Weights of a small GPT-style language model, trained from scratch on English Wikipedia: 12 heads of 32 (6 for keys and values), 3871 steps.
Each number is 128 + 24 x the weight over the matrix's rms, rounded and kept within 0 to 255. Layers, rows and columns count from 0. Numbers have three digits each.

# layer 10 MLP gate, 512x192, rms 0.0511, rows 7-100, columns 48-95
132103182124176118115149138166175147086088129159138169161123107115108149128112126163135113182121161097164109154121132104127129117107130119125140
128140102094114137145125127157127104158169150086115114145120103156120167152118138138140134170175136123136114122132124125142121098152128131208119
128114129149121108141141142145125165086131133096142129100105106149098117130126164131143071159112117115144151130120151102150156122117134107118148
155117121124182131154109140161120165116160132121140153117154099122133086134130102106082119134156116093125113168133150090114142097077166156168103
123107085121108135158119135075121102096139126135118135127147133119149114123093120124180123162127093110102109095123111120124108110150161186140100
132134139094124121177118128094113124113069113130123096133169122157098142124124129141105137108171172105144067178140121169110134123134150103141114
115093112166146160133134181133127111162173147143157125120125166056143066154147143147142096127156105149106126101132119116128117145087176135132109
165117116141171118082109110139077094143158136103133123191161099158157087117159140137111150115102105118121105130136095110142074174116142147119163
095068158116113145135142089118060139098116146156139114126169116185151151159093111127143142128134176090132099117136132133095142084132122112127118
117144128128088117146107125128152120120118127124119072173146144113127103132147137101125154115145130140105150106114125135103135085139134164146162
163124108125090111181122140064132143134113166125103100159145088133106144138129126126125124128128145121138157120085105107131113116097120091079101
170123190068165141155112122105128130131139149141069131142138135153040125103131086111114114128075109120089095121088129142143079105149096095138113
135144118085131126151138134166111136147101163108147068117124149172094103106130158089144133151175137126107094120122153150153107107058153118135092
132117150151120123147131133138087106118151128096154130125096116154160138152178140117064127174153140126104167156106160140117113125101135146126152
148124151157147115116099112120083131139119136112147144134154142083132088119140118138123113140084085114101096112146118120114166122164143097139090
176105121111130151148105138142124157147127084147146179193148129082148113105164118117151129113131110115122128107181113135122128179141115131151058
161125147117134166127134117136126166153131142143161081148126093153127136159130150107135159125118125144126107114126122125115122181117150115164150
155123155124132137150116108165095149159140114127132106108127128178124126139164152156088141121095174133141113135125111111112140131117163082117110
123155138094146131127124121104133122140126109076149138125144161115138149095107113149144160117144090134143156079115080128181151094094164121122128
146151128143149082116134164123135114128108133120125141095154140109162105136070106152141112088130138122117116137111114143118144090137096137136152
147089099123151117116122112149119140132136130122111105116135119129162158139144133140110192119159158170105154099138089163091130144205156103139141
138123102121135107140139092132123145162127120126088115119079129137122157171140100118098138139095140160110149137124167130128137109103103119177152
092138178144126142157137173123167145104088165096134109107111142144071118132161141167087118124140105118139156119111112138155096128109104177114143
130102092144115108135126110142158108146096159134159172120064133108105131111148115148165129103136123125127140148136098095174111122143108142121121
089108136115123097098119157082157138155161172155157177144113120089162155155153113109120139101127112153103142161161159137154112109105116181105113
131132125128075123091105137131142132139101119143130113080161167158182065128165123122138136164158165103142120114091137160134127117119140074139134
117119139122137126114121138121104136176139120118093167152113144114160152127127108116118132158106080097097088137100168149136189163125106126153085
125113135136131125148128141142102090113150158081107150149095079141126099104114109148061094130152152094140133151088132152130163127102135132128135
088123124143164115118158094154140101070118101157128131096158098154126104122136106137095156132111147178126126128173146138092120107142108114125135
111107126119163090125141143093124146121124127144135118141127130116147113092134137169107179111150168172122090093108116129128073126122131104153149
120117123098124094105144064135106129133121133124103128091056123121148096113107127128096154123113098133081140145117157160168137124118139104115131
103146161104145147129108169102105136112081094124139102124132142118123138102137099164156077124102144087153153164144163141134110124111141116110138
110124147119153114120098159139129122093155095153090114140105118152138092114087145164175143159125138173128134120086169115137080112101083132122147
180121119112124135124115120168152126133132150128100130108132125089122116101138096118137148158137130120143115093120171136112113102164110142130109
135123140125123109128098125147129117161106139121157081156109142142134128139098132120137168154139119171109099161104176121145128131101149121099149
111147136105123144140136133115113104085158145085127157149117145135132132133113130126115094125164126110115157107138176061101148130138115137191146
108148153154094101147144182113142153132146095136126167135142135106069126106134138141145126092163142128091115149112108119108148130127138135099171
136128138167175141142145107151157118104110119105161141106125158128156093118110140136079149138113074123101150097133160106136157128149153107101137
144090107134101136157101122091095128116139124137163125125091113152125125154131131129108175142114131158128176157136149164131101154080139123075121
144137146160178101143138137121158170162096120147134070145139141126172134145141110109133065147116118132061145126112129120096097083178162167147137
135103132147131125126121136152079115089094108147140091146123090137153160118140168144133153150124178143132138080135160162098132132135120120130146
098114139104135126121145075165123131127143153108105121131183108131138100142145128168124083123105147183114126139161101123138138129112113134098125
117107158132146136073147107115111141161131135149167129150127116139153142137132107157120140075134146170134163111113114133114143121126128125087166
123111156118151119163111103101089154121107123072062131140144121165091121144110092108112145142110171126093133135143101101114126137112122109127162
150119140149169098117169129156151155114097157176126123132182109135159157091139131107124117139115138132142170166119092136181084167116132134118102
133092117130107168129096174151108128121146123152105158157106121135125142111133143115114146128082133115114145130108146138172154123122068156137120
144101120092127061152127136101127128162113151090099107114116151137126081144112107119163101072121118117140116161112110135102109156110106130108132
094123153129146159114107140123082115152129111130090125158142103172130123187154081107131146155154115123090131133114119099148133133144103210108119
099137122131132132111093140125146108124139112140111104120176132099180124102150110139082125101105128152151118124142143172114097102094148136122154
096115158133176152140133151132109134077154138160150129080129139132152109136145125127111113118148081110130139136120119148106121131146187105073144
152109118138157133112119090126114157123112164106142075161136119133152120100158152096134113170116161116144150098145114099166134100146126088131169
096094123163131103166128132090125092123132128132170111086070155095182142148121161072147136151124081131124119108171150129118119127129105116103109
103109109162133129184133150159149128107102140140144135132153143127143109153165123102154134110165128182125095120133165112140091124119107155120114
135114124094101132111128137141121119176104101172132117101119127116125141097125126124134157145120115129114131103175134130110175132146118108105154
099112136124120132143141111176125137110124098140099129138138120143099144111130111098112140098162143166130093107153129129155165119105128122119093
117102137112138105121120139112101099104134129142131100142117115128139124148162159152165069142108145139080120133133119106142060133135082110104141
123131131151163121131175123142083087108134124141159121124131097116089137153115138139147131156122153133142115128143129182132149145101154078105150
113126107139135127126140179177105143122119138062130121102168162096111064113132131137153132131144101141144126146124116194130125130111159100149149
108125113133128130143130112121137142099164106129136098146107150166095122132131135095133107106157127142128157128136128126172121125090128115130114
137145134124139089131111144137120136137144146146145121153115089109149145107128112105086147157168147138070140138088095139138146151112126136116156
126126119115145152123112118104121120163151127168146104111137111082150134123099164154126091138132127136090097147083158157173137146107165148104122
134148113090157148094143106175103175192095151116078112103167088162139124116109127118119115145087156129133146125136123132152132147144139123147112
107128151145139109111146119111113110107096119147080136055142154124107113128144132131155096115135098116133093125154099123129122098150149096157086
163130127172152105114141139164137118140125115144159123141162099154110121097076165103103093130115093112144148109151172109116094144129133160119141
126118127133115083096110172169135148152122094143145143126159136160136137102170118139125128111140106146102115114118133121142110157136181128098113
141100159151131083163153125092161105146131147146157149098132140141113152116149143152167122064103154164154089131124121092144107159111115146114046
143110126099172148104106150116142123121145095127150115104114102132125137135118124143134125181134116103179122094102132167122088178150095147140123
152157099146111133134122130148171114130126145116083108152118132109153119118147120157078134126106131124117154086162103107132119132127139105110151
119080140149130101156140133119098160118114120129130111129129119150129148131183169143170113156084143125116133114139125199133135153135112122160083
108100089089129125138132114143134180114141165101134106115166096152126112146092138095093111114122142106124117134086095131116093149116143157114124
134111153171160144128108148100175104154151130124157146118118164078119129136095117144074098118111101160084086145106164105139117150151176114116137
097171143120126121133163108141153121109127132117130112167124149156083138128138129153149108123121120124166139107166125147119061109134100122154089
101098119136097132074086078103131123124141124110138142120122185108143125108142140143135154103112112107118167095151155098189123149153158116142133
135151146106139156145130064124087123134151077122127134113153115139139157137120129120091119115094127122124135147146111153128135147139106181132133
141120143113123087178122176136125126134121140096128102127111124084069150141134082179132151137125146150149151153120164178153118108161160143120166
134105105102134146168113135130097130143139073177141133148116099148110119101088173139148098134151131138115171132161104139136102104127180126151089
154098133107169136138113114103133187114165102156123121142182125111156091133130160110111117104151186142152113159130129121146151142090155139130139
112113141129082114115137128138089132144120118133155088149145124121133117103157155168111141119140124131146181130164142135115102114127114164100141
128109126139136076144128119107112144147132122109123126131116156152109140114125168130097158126122156115131139160119153104125118125142104126170086
155136145117157119091159116107115119169114129112096099121140125113168112135145131142157130085115161141147108108119162085157151131088069131123153
141127135172106126141100178134117137133133168144119138126131086128105116126163124126107122130155086179098159084140108101128151150101178123114153
121105121127181084117108154144138139109126124108087141137170128107099113150148147146148073087120116142119124173142136132117138083140159125118106
114130148093142133169135101100139128120140116149160124088136144138117150091183174155170139159110136142113114124135131081119128179163135108127097
115094105178113140136095138121168123126136121108083120116124111164147115127163111109095115131165094148134086117136103172112144136143100126134129
097131145175141118107132113154114124130114139097078109164100087152131155131124138116134117138140153150088120130083128142106133104159099143173118
111133109193137117142112138136130138188148153110184126086152114114138118115187093121140151117137109124097106111186108129143129107103155112171100
073134146123090096121096176143097072143095147186132135089098123120074121159072155143101169101174116135142123107106166151148127101165163145126137
161103166154158119139102123147156148145134128124147145159130108145134126189131100124130108142118102142086130120156152121104125153155105146100162
165103127164098117149128150106147098116112138165107128093123120118149098115200140093121170137149120146072186091085186121089133102106123115152125
089144096149133115140068146129155153116153171169136117086122116116131109109109145121132127138095114170143148106123146075108091075137108134105139
167136076091121147112112122084104117153119127140105120168169132101133112099153119121118138140142118134061098142088145150157128093124142129104143
121134112137108125095180141135162103112120152138075100095146120116115144169137071169142139102147082151111136145082134099151151100154086125152121
125077129111153108205131162101131083126143108179112137109144143180067110127107166157129120109133117129121105188145139118111117144139102104154151
108134144138101163080151136131134140079129129115145111108103110129163099138144153129123102152153158149102162132080137117090113118111167144120137
# layer 10 MLP up, 512x192, rms 0.0507, rows 7-100, columns 48-95
100170148170091110064178130186107141100098134181154116138103140088104151161149123145154163158131132106119108135107135104121146131125171147140130
115123109134156077116123122131083137121121086150195108143112174125150105091146123141131096085099127123125065125153146133176102176110146118152138
127151116095118113129083115204110091139143104092124128172156086132098134155173101157125103113100139145097153127139132143091133124121099119143152
111126138157145135167131150171150115130111128128138076127139096164115086145106161082184137121118109160149130131121123134135164189122118111091148
118129185105114132143100128097138140191143149145123108163066128118118146130105118124112114131127131148147118100126127130122065133134133108144117
121141143102105126142146083128107095130117156149098103131118083155134101135114146147131080124106131095114097127093117122151107182119118149088160
126134101129140158157116156077170085102084097168127124116062127111172108104115152117144111117122160095143106125157116110142103090097098102182122
086134174075138108149143122126123138146129105103111119104136143138141108153116135108096107100138122134155141113169142121109136155149117183132125
134154167149158103060110151095118123099133126165183145153120104145113111133142203134150088139157146108146138088107148127084087112097134161116126
123111159151109100140114111155141075121131162134128140133130131097102143118124156121108103141127122155128143112099141106162116156114133112135130
169109131133166142069105157128143132159147111112153135095142120174152142084109144103098094126131121106165115097141120107128145122112139061109098
164132110114143151114134133125145142087110156176124129102100096144122129101139105144204136147127100100118116150140118169129131129103101112107161
136144122128130171143155120111137086168115154150217144086153129129134160093116182113151172164142168120149114140168091134167155098101155101076113
133093098085145160086122086134134119132133136130127114146126115166110111138152140131127123134135160149134109138115109142144145136131112166163133
103144093106158149126148119142152153101073142119155123079129126131121113137107122139088094116124111125149145165119159139156123100131139121137101
124130110120154121124115102155141121101126143116143083145165106113108165097118090092110137166111133121098122133119137147128150123147163082129179
137086112103137133144152116138123134143112117183105153155109144143145147113124107101136107128115133146094107102166135136115118131136115133115116
141133112158116157117127139122161108087108137140117140119126136139111124104161127109096148152093106154133138132135091118150146099133118134150125
151127137111139119144158131093129161072140066136135175087101157151107158131123132135103170114154150083069151119115080105161155125177118136093140
136143120095121151150156104127093105135190127167135143097148087115160121148116096125101119177105135176125140159118134133102158099104154092075101
144120134181085124118088114168144125081129137149156174143142119136121112156110093151111134121149116114111151129096126111144131108151118128132118
110144151145141140167134120151117143130095116149111140143148161166118114132135159146142190121134155122105058114150115124105108130116152100117085
136132115120110117119129185109130141156112134133115108110117171134127129107114119107120154167144108072096137096079124116130160141149101166116158
173123100146106121123140143163148138098177097120132109080085126140131120156106140141147100148123164099177091167132095121118137155094143152164117
157131141117083122130123109128102125125156157134128144141156118143128090096136065083103143162105124133127134092132118107131151106148133185148154
118128141097152100130148125129133139103081142146129148112119154174115117121152127159182200104155136135149111116087144168097119138134138126117146
117122145113077136131127141102145128162122137129117124148099074120072078111116131127124150092096136157098124117114125128127099078126112162078128
142125118112149128105115134091109140126100119129158149119102121116162106124132159098141114161115151102133124096138149102125093136118103112117149
126140172091103105151152120134122121146132150119138165158133126151133168125116107083129151160117155155103132133108144124138157131106128123115126
114145079096099144139144113123100080114134149130095164170101101154138122106155149182115101150080137147120119121119119117157095101125111132141172
123144106152156149098125086157134138136109130098113132142129108137153140107128151131142149142095145112094127116181124115118123129140130172142058
124134140103125137137125167158132099116141125128173172141148084140157131085130137167134145138125142083136147126125135146111125078113104095125156
138113085101125137127129093133134180178145095168098146150135139165157112096135113087124151105141099163146134138152156096123137110153163141147107
153119141132172078150171121165103133139153117155070132102139115115114112138139149192170132115194145129141174106110090099127131132165130122102128
116123141182148089128063144149118099116115139119170088123137143125072182126130161097085158122138137125135127130180162109142094133166080161095127
131078112137099085168123140138109130112159154132137088123155149142111187092171134116094104135126133121144151107153110133120152133164132126148153
173140155157118112095117141147127124116132152089151130152112152090142133085094122116115135146120114125109167120078132109147114109094141136118157
151125126076087144152090140114107132151127078127093102123159125123111136084145146118129106127134170117137157190125104138149143139111103134147115
100109151172136092139065111139143173149128130122149127134168135116149133129164102129112119186150113149104175113111151088108105138122135117151155
169134131095162121103086088119110093157094133151160167132130113091154112121171091108109103119123145165112089087180146103126142181146172120105156
126098168110110125119087130133123146090122095138142107104154157173154089146168121156175130177128105111120127110111122110130108110130152154140158
145151117133167119122098103145129119116193143145132082115172127101147141146141118110120119155101108125129124136121147149133151136133137116150122
136122101126089107147127117196119088187139142098140110143097100119127126147130072152121075104126122123156112124095113093162132187074116163158111
092143148172133142138154101117105146093114096134099131136114081104151114137188132137125093135118094156117164111071129107122113151137137074132115
149136102137100107154121117113136082134136122146117160130137147146134126143132122146128143101146096172155150088167134165125116131148107146117121
109147135135119155101121079135153103111116148122147138134144134161143193136138122135101143159099097117144111165079137115093154076140151116138161
148133165151133126130095163130094148119127104125119149151120104157142170128103137106115110141157159077126152117173139114097124161151142132142147
152124136117125106143098120148110088129163098095114160138068108182101140123121118142113152127115121139108125138129172105135177116111148092142176
116115122141169104156149129090122139113131147114150144139124151091115073154114105155123139136115112082150134086107134119134115089130105093103149
139162179152134132143118129158124115145138115060122154138093142102150152116140119089092147197108109138139122100157128119120138125160152135129114
127120150122073131088124179140145106085104143182127101141109147135152093095124119085124157109195133125142121131112161137075146108129137118117120
098117135139125098136153138098153138074106175113111136146106144117129135181157137145126137107159130137127157125149122067088122160160095068115133
148099145128115089125143147157098133100125098136109086142107113090127134137125124077149088165140111168143125112150149130149121084145157137149133
156114116115114120142167184155131122077149101128114139096161135101122099113129149107133138126130106151135154105138090145101135128150134109123093
142102140113131117154128159117100121171126150119119095134122148109150130172107150113114108126090132131151158123151098156110091102116147123118132
144112159132088104133096137146106105150109103104124093147123100150126103119122150097136106143104153152120152133127136129108179137118126092130155
156126147147123151126098134091107121144117103123147156191111094099166098133138148142138140133096121130139127121128104089130120111160112109130127
102134133094129124103098143124132119166091125081124088174084161094154153102155131134116127155116139175160136117166121127126157090114127139132135
121163081091150137098185120144135128169132109090149150132117110154125121087130138157099084150146133090176137169169141140148103157120088163123139
136123151113147157110150171097116128121110083189158118085116129150144138123101135133144145149115102115122111131127141151106116135153191072151118
171104178139146108100119156158156161118128109148083116173155106129124143114137131103140164126097073107112130132132178157142112108141141152109176
126171103151137132120097157110143115131171130106142130103142092130171104141135106120136110128145114116124124164128122109130150147140166135150144
129113074094124082132140128096125142127160132164172146103114109122150098138129157157145116081158085156128114154116112115160147134121123128180112
097143115108169172120166165106143101147143132142107151138158140148124140165125132159138087135076149137087133140115119107146154110099141109129114
117099082089083132132098132161117109065142116130133120160161136146117178093134125130096143131172158120103128123095139128150126158132125125085104
115134164116123122128109142143121104128121129168137119124128125128101092163098133139125101177133095124132128156113130130086181100142151115122115
137137075127148140115146171139143107098125137118148157139149138156142106118159155157098095139132131102138099128138156084132117135124096143150108
121093151095135088173130114161134173155176104114169102162146127156171090130123123133102107137143132161125103098160098106105155125107129124127112
144126110119175125144135110127146107124165106106096084128137123151115176091141140100109124108161098139114090110114101119130140126120154162124074
162077144122114113138148126147142159129153154110086136152133135114161111118095108121110103148117136126136146107117170113150118174144169085121206
150135080108112114126179144162121103073149164180181130111126094145146158102142076126098110159122131096111128151176155133105116104145135136109151
128149090110151109125161099122102112132106116114138128111106146135134123124107145105125121110103126088113137104144163177123151131118127128147123
135090149122195186100114114120159137137160142133149141112153153122137160116118103162122117104089107142165124136115139112112155125117184084155174
092151152139120127155155118139146140172150135101169155119102120091100108134143136102125171133131149087173153118098144162171151134104099135093100
141146146162147099106108149162147109166170099139114134139143156075145096134127153131117153143103102126099148118109134127143128178110158136124130
136185123106138073089126109120116166117137125168081087142149106180141075108122104152143118114149129097140118164143144146095142109138128166127137
122102082134146147115085086097157063126079088156094132175135101135132095110178157145121168145102125141091162149135108118157129147119104146129115
152120129145157133143099141121136119154133133116168152125140086127148132140086117110131097116112124157134121165146119156128120166137133126115145
099086109123128137120147134109098121119121102135090125121123147108116172124110124157151167143127118083146134170152103154164144149158114144132137
147120142106125100106105102153174099132140139145144159162119134116150151146123094135154141160156128131206155128132108097126151115119081135087145
154130131191119127114116115111113146099162109153120135086168098140141081104099144145134107150153145145167120130141104122168102128118106147088168
083121158082163091109128157174101123138151124154140173122180118104123114134162124114140149151109125114181157145163128154114107150118141137082176
128128136096110127136155118147098137126139115136117146102159113138127104149171118145149139107113106139151164088144157133134113111121164092118138
164140113114125136113150132137121161095164104023138097156157096142104130106071088107092110161148131128129170155154082158115076117183103113139130
166138155134140136118084116121128174158150126101112126125135132117132093182162117150144126138150125133102152142053074136122141156109129109131171
091103149117139138130139128128132131104144141161173130142086169160140155107117177130123115120150124137113087162134081122121095190110143140114134
134110103131138155127159129080156116106152117069119124094145192135116156140154138160135119116169154088136118162121140168102138144165138115193101
137135134099127140103133126173122128095132145158069163146114128170146174130119123109127159110138168157124113141143150160151124154160074093117099
105176125114099133142116153122115121123152106091105103125132149160125140155138124145167170135143147091126096124125148142138073080154107110114192
134130124100121102179130114149124149148206130161119139132116095145069104123096098112125123120134126116113156146135146133146134121113129124100117
141122136085115159102172106125132138094116162113157168125105159100123183108110150161132104168181144149105178127105102104132100137169105103135138
132128133167099134133144151100105148089118133181109116131141192133102098164114095130121093137141129155077131073153149110099120110165150151125108
174163147126146158103162138107175163088157134130166052098135097096120134131125121139155085123098121170136133146133116213097152132091128137130153
126155123092097113091108149133104117140149130177119139128104126127105165152085139103145174126078126108140142123191147164108109119099133148135121
# layer 10 MLP down (transposed), 512x192, rms 0.0489, rows 7-100, columns 48-95
114119093141164133113135115126121163104140154082124082153133136167119142085156119140099117106124138156129107151128129126113153102134105167136136
158145092098122144129114159161136164119107094112081116106048107144098118107170143131149120102132159129093098125162146158145151124103121146135113
112154138129118140155136151082164140132138111144124115128127140102157141139119133146116090096125155104170168132141139143141106088115149132134159
126099139148148094114142107149139145148143099169128119142155100147131113189099155084140138161174119123099116144094157153167113135113118169126108
124148095109112153144131121086123121108155145096098159121137179125124080103121089132130107141153138120134089123158080121122159128120120158136110
100062131115178101141110147151132133121102116146117157127123151155118144162155125120078126117179159094126112157125103103100150131131077121099112
144125097137121162175105118085123142144113142166130160115162161117124181096146168134142143111125114106158160166135086109130133092151108141081088
139159144073072147126147137147109133100136064146130129099101144124111117107126127204150169151177154120140164139102151128140117060118123124116125
147123138141103159088092162095163150113142163126123150103116158141136122084117118122149080119113131139142100124118147133149140116150158134126154
107156089129125101113145116127111138166119151155106145116134112148126146094134159138104139105140133104098098148149136127109130113109180121124147
174140107168132148129145096131114097124087107120131162098120093125118125101091095123140117127186139080125143177110144122141148120155132180124113
182124160180154113148121158141127104114103141122136185129096145088063142134090101134086143165130153095125147143144118148131144149094109108106115
131080119107103150129127166076087200144138150125109150103083101142116114146121115131143110112124112149135137134147126110106083131153111135119138
137128148157122118120136102106097104133123131133150136152087149153142152106104105156083164129122110149118122135136120083154133142072142151134128
110137114105143155148147094104083207135107086120132076125133142103139117115175143098117114086139135103089131119096107150168128155132097164124119
167136139149111130154133078099141173146160160145151161194127101119104146099139129137128163129168130170125160123122117136131117125144174136100134
192175119125129149120125155171095122142147156144133142128131157153124117152157114132130164129135062149164134133126149125176136135117148109128122
153139089120173098122131135078134091135095115151145139151156102128153148156098087143130092140175110100139127151187115144110112141117147135115153
140077136102123113118130108088113146114100087137123092169151114148158105111146140110153096103122091093150123156127115115121091144149119138110168
124103101164162114167113125145143109154123106147150117099130156110101127093090163124106121114131083144130114091104120131120099152099104140097101
173154141111141108127126148149113185133163077134101132120132108162139120132161139127107109171115092125114164109140112208127124162150158146149144
180116156100112120091135103148132093076103111117120147121161164107159138101120101066108128093105134111134087126070142119154082107128103074182085
123160134169135139127155102161124149132167169102133104135138112140139122125156134137135148142117160131113139140161107160104121135126155122115156
119136130153111119151144143115122119099124134073147097131125130138123164135153115128163187145126137129129142144143101121121107125102120101107135
121139099141130125088115139163112165101127138089147113128145144160144131117154121136133114144147145108140109132111129129128159155147137120104126
097145146115174159137101141186167096134134147159095145106083141132092118173156117122126078142110129106101117163159098137114090128098112158154111
073149119114157132143108168097184140105095091152153108113130133086150110107135133124138103153136100126143124135132141153158146123144120105139143
117095123160136091125128114152152108111097168172176123121146137092128129152141152119143118101133162095136120108092128112149115109136119091150111
108200139072134103152155177147116099092102112138126132116095155113169103123121119134132075169143141123152171143139122104118111110082129118139136
094085103142149137099170153109135119131137128105116131096108131193152151150098122119106099097116155142093096121125113116136126125113140198120138
138122103145129115178114149151116150078136193138152164105139074080106128145141136117158117157156138153139096151156133125122095135160135102139164
157184141170152106149123123128102086131063161144166168133117095127111159142131119125094137069118112089131132122143088108147130118152118094132133
151102161121132123131134148132161107138099134173126146147100106154139117109093113112158133116122137128117138128101135141086114103185113142130119
130138133178106098113143133156116157136145168104185135141112103146120148161094117125088173185122122085140080122089133160141131098105073124135127
082138127101129156117140135107111151160075155136134132166081099123100096173143116115142127138122124098167125164107148129130185119136147148166101
135178134139065111128126148110110146124105125171152116138125126107172130109146136116142141103112131130111140124099181160136119145110104125107087
111192086122182116155105094136146132120103180148128146117144082179104122145160135126101158128114108154124140147140135141200114130103153119123108
124069173105118092120132139144100149126115118138142141130128151103149138099120109176114177143100123157105132083098141129101121122102176139090140
132144136149129088123152169133101152146178156111116139150070108109119169154108104129127091113147137151080107131146110138108102124112116152130112
151071146112091148133148098108100158154133118086162118109152102150120156153119103114115157106150163120123091099111108093096127156127087119136114
123060158144138127139127117121106107118168099088128124170132137159147142131113116159147110110103129101150148136158163166128168100139105138148136
148070111109152131113147111118117136088120104139124136127087101122125120138106137173137131143163100170108134110121095103144136076110097136127123
127227098154110149159161140119118169103123128152128110105117130155108114092138129114111086120125151128139175130132135158124160154108100132092142
121102092101114125099128123141140112095121174135125103093182107132140116124089107097128116125112144131127150105105086115127145100118098128113131
083115131145129154132123120085156129179132117121121092151141109141135101103165124171110109127118165100088116145168146113109079090135132136155121
096092135107165105101110112107137134084138162083087154123134130089123130186152152075122110140123126124121096154131125083133108127095128135129120
118153118146176122100137122124111130088162117170127139139151130088120120125154139116117170144135131144117128152109138120181140123102149136100105
126152108122116154137157139142128125141102151116133109143111111123089131131129172142155162103152117119144136143121119153119139079119132131128107
144098153067141128123127124098116126140104090161133117136093116142133138106128110124125097162137098143123127162113110114112098137105106184149136
127163119116149087126119133101104119179112074152149122146147127137174134130114123138107117114149106123146068106075158130140099118128129078133132
120202113184158108147133135148145152118141099139126114083151151132116095112094129112137142128118085109139123124144155114098106110127158116111130
106079118138160152075172124115125112159170171136140142121112093124142148130109122139114127096123139155126134100141116082123143154154133142136156
121099152169135120184140162132143154146122090117105156127132201113126123092137146120151121085139170166160101166113086128114164107096160105088130
110212166125113125166142126116130126142108169148122148159130108162149121153141146150119106104130148181157153128108141108145157154113129144106148
126132120138099087115116117142162105087101123143116135119128110137111140167170143105145100134121113124176100119126111162152116107129143100131113
177060140136130164143154140123133110135136120149161146161126077140152096121089142108118116088066118149110147160149146117139156130114097099138111
135164088134114117111145122128160179120142170082134083096128137108129159095129117099108106134108102119150124126137107124134125140142121157137097
139101137107107195155134116165146121129147115132122144115130152123106118089136137145135136122117137103121096143138111098122144067147119102161124
147113097104134099109106134099152110110160114101170126135146141165119140156176126162103204111143093137105154131180146151104105164146130166125102
168068113132146091111120138136131107110107138093148127120115145114122129109141086124117166119151109099099099122138149131142109141153153181134142
103161092119123125122164080171143096093125165132100119103167095148148130107182128104142153111145153172164094100111109078132177132129130116110096
100042119130127172092129119147117118107109135114104095108133165128121132126107126135131139123107096097113127120120163137137155124131058098145070
133169107148144107133108117117080136118065189157101117107193137097121124133138155146133106127147096133124134128126145144164082124115141119133124
170100109158168127095126136115116133098157115101103107120145122133087116111143109146134142103153140128124138095081151175124119146120119138128108
120154158112134117109154153082153110129113146147136115142078155125119143090099134123127157183082134101150132143126138091116149144164094137167130
090108144146106155164091173118130152108149116140136125128155124140139135138109129121134176120134153143094154092140103130110125123121151118150145
151177113144133182144127114098090128146136170146094136140148106125142121165171121124116165161086152148145101161107123121094142101115145142174149
144173112136135122122151114150110113103099148113102102153145095121064108128144131142140097133123102146140173114109143137113106122141114138163146
131167113135139068174093085111121130144127090117122161128138115159137155114100135107099126131081143182112114134123147146140138137125115143135135
160148123149118140172088103164123089178136113126120142181122129106113137098111069095114128111123127139108163146140129183110094152133159122152144
123074152109167141183110142109138153066116133111114140119120128099168139185117106095125141161115119123065098105135138118085089159180143156100121
128156175152188143151136146118122117112152152103136137103092116125083075133120118163083092128081150133121120155122107103143117125146141121147132
149119109073138159155160172133118124143137132137099127135154143122111120084134157167080109092140166140108078115153100102135145143187086146143094
097145095089165091146144149122128178150155136110117152095117152125104098104120093119121109090103127154139129135152100106115126133109124122118106
083099133079093106158154152141161112163090102139121152119106118121107109116055148105093145125132121136125136150118097128155169145169126118110133
130030159152123117153133118119124119118129079149129157131155096112081129156100159144120115150139119149108118146113138108144128122141127151140147
162123136131163110077115092140125134123178115089134140082111147105084150153122135148151122078137125114141124079062123134105135160169137078122135
126102145089179111128095072152138134121139108087103146127107149121121131139113129103103121137147120129129092117167177135092130120151102125158103
133163146140122123152123097150184099186105110109120123103142114082145135081115100128106122130134105143120108131148119119093132118125173106085184
136146130126129140138075136126140112156117108092110141163167115108119143139164139135155130127099130142120176123107127135117171175172110134144179
158215140115124088138178084145094114108100127169109117103118131099124118148136069140101140139127142119116115122132140141088138144111112135101125
108218129103135146086168131124114077133095141162124176153161142117141128108075141151137144123132114145101201087115141146154127152142121165117113
089114090124099119148130114125142125086149140140146122132138080162104129158097156176152113091136126078099129149099107129159108094102162202130129
158072099113090090097132155117128098143152178115168122118084133119148159113102119107065167141122102108110099097157103141120151161142108116115124
122089144095176136091123119092099116153155113129106129179149158120108134155116148118118167147130146122080161117108139170082145079122121116122118
157047127135129098110145113101137096127086128153109150163144086143121091136130126122136152125123150140130144106151137104112080101143099136144121
137141156164135076145121109175127126125139116138150152149123096131102148130122098112091143107117118138136145098138135075118139161108119098161140
136193085178082161136128126141117189141139146166112160133205104091131144132097140161133124117123103120142156095140123143115117138071138102107111
119155125159107125140124149180111142120147098123170121102096142140133163125079120091138095109128076099125121099177121166147104128136112081120088
162178137166089119098109088161121181140108107138118157141103158113107117134132124155149177119180130100122146121129160132132147120136158103112115
150084154106143112155124136143125097087174125119137135092136080145155114148118160116081143169101146115158128126183101081126117105130133120098152
176121123111140120110143103105100128105108108099127156138145118124145141140111129122128120177140167129138092169119104158082074126118150122157125
146114142127129117150133132113139102097152122173062115141104121103126088171105144136115123099099131090136138107067164082148158112113136144132131
127130067110155120114116135128127153116101153113082147149127116148170190111111163124112102159076093070150143168166122118093152136155100167144158